Each number is 50 + 10 x the weight over the matrix's rms, rounded and kept within 0 to 99. Layers, rows and columns count from 0.

# layer 6 MLP up, 384x192, rms 0.127, rows 370-383, columns 64-127
32 52 59 63 51 58 52 39 41 49 56 32 56 25 51 79 44 38 63 52 50 49 54 55 66 50 63 42 51 45 56 54 61 27 62 62 42 34 50 52 41 61 46 35 49 45 54 75 44 40 60 39 45 40 56 61 46 45 48 37 39 40 49 42
41 63 63 68 32 48 45 52 52 51 48 52 55 36 53 33 57 48 48 53 49 31 40 43 48 43 35 33 41 69 43 41 58 60 60 52 42 57 41 64 52 52 54 60 42 61 53 52 48 64 44 33 54 63 36 35 34 58 47 49 68 50 50 40
40 42 38 35 56 60 68 41 60 39 48 72 51 48 62 41 68 55 66 55 63 51 54 54 67 33 38 57 40 55 47 50 33 37 55 42 50 55 53 27 53 52 49 56 60 42 47 28 54 59 59 62 43 46 63 46 35 69 62 55 61 45 57 38
62 35 54 29 54 38 50 58 37 46 69 49 41 57 61 42 42 56 55 47 35 60 58 38 50 48 65 48 50 71 59 58 39 69 44 37 71 40 51 37 52 53 77 41 45 51 39 32 61 63 53 56 58 53 54 33 53 62 57 32 42 62 42 40
49 48 60 44 39 58 50 32 68 41 44 48 47 31 64 48 66 54 42 63 62 54 55 60 55 59 62 43 35 52 45 63 46 55 50 63 54 51 47 50 32 45 49 56 43 45 56 26 55 48 30 63 57 56 43 42 49 48 45 36 61 54 63 45
46 34 48 70 62 61 37 52 69 49 51 48 45 60 46 62 53 50 40 55 48 53 71 54 67 51 56 46 55 47 53 32 44 48 57 60 47 43 41 55 57 50 51 59 45 53 43 44 50 56 39 55 51 52 61 65 64 50 41 64 47 48 52 68
46 45 37 48 40 56 57 51 35 53 54 56 51 50 61 37 47 57 51 45 35 50 48 30 58 54 45 29 43 53 51 55 40 55 55 39 64 72 42 50 42 58 41 62 62 65 49 48 39 50 44 57 61 62 64 55 59 66 46 39 54 61 66 42
38 42 45 55 58 43 41 52 39 42 67 43 51 39 42 38 57 39 41 50 59 55 52 49 39 24 73 55 50 37 60 41 43 53 58 58 60 57 59 40 31 56 54 57 44 43 60 39 59 60 55 46 50 53 54 67 61 52 48 52 49 52 43 68
66 66 60 49 51 39 55 38 57 63 50 33 45 48 39 46 46 52 53 56 57 51 61 59 56 38 49 60 39 46 43 35 60 42 46 51 41 44 51 61 50 48 48 37 41 57 50 48 51 54 50 52 53 44 50 37 47 58 41 60 40 54 54 38
55 39 58 58 50 56 45 53 60 57 48 49 48 38 32 53 31 51 54 41 53 50 42 50 47 62 59 44 62 43 39 72 40 53 41 35 39 52 46 56 47 45 54 36 35 41 68 55 47 64 55 61 38 57 77 52 34 47 62 51 75 42 40 45
34 51 59 56 39 50 48 53 59 58 54 70 50 50 40 35 60 34 61 77 68 34 35 54 55 53 52 42 30 40 51 71 54 53 52 46 40 48 58 45 45 46 52 50 40 39 49 48 62 52 57 60 41 55 44 44 36 58 57 54 77 56 41 62
67 39 59 40 29 52 45 43 75 45 44 39 55 50 54 48 65 41 49 49 35 36 36 55 44 33 50 66 59 46 48 60 57 55 38 36 36 40 56 55 58 41 30 56 59 59 60 49 51 60 58 67 51 41 36 42 33 34 55 48 56 63 51 62
64 47 57 47 61 43 49 56 29 52 40 50 50 48 50 43 40 53 37 30 55 66 54 48 59 56 47 65 52 47 38 56 35 50 37 50 52 59 40 51 40 54 63 42 45 54 43 63 26 38 52 54 50 41 52 51 34 42 36 60 35 62 33 42
52 50 48 39 31 60 49 65 50 35 63 45 48 56 51 62 51 43 46 59 51 31 39 44 45 55 35 62 41 49 38 32 39 58 56 54 34 61 43 50 45 48 47 61 50 55 47 60 58 56 48 50 32 54 54 61 47 42 45 64 55 44 35 73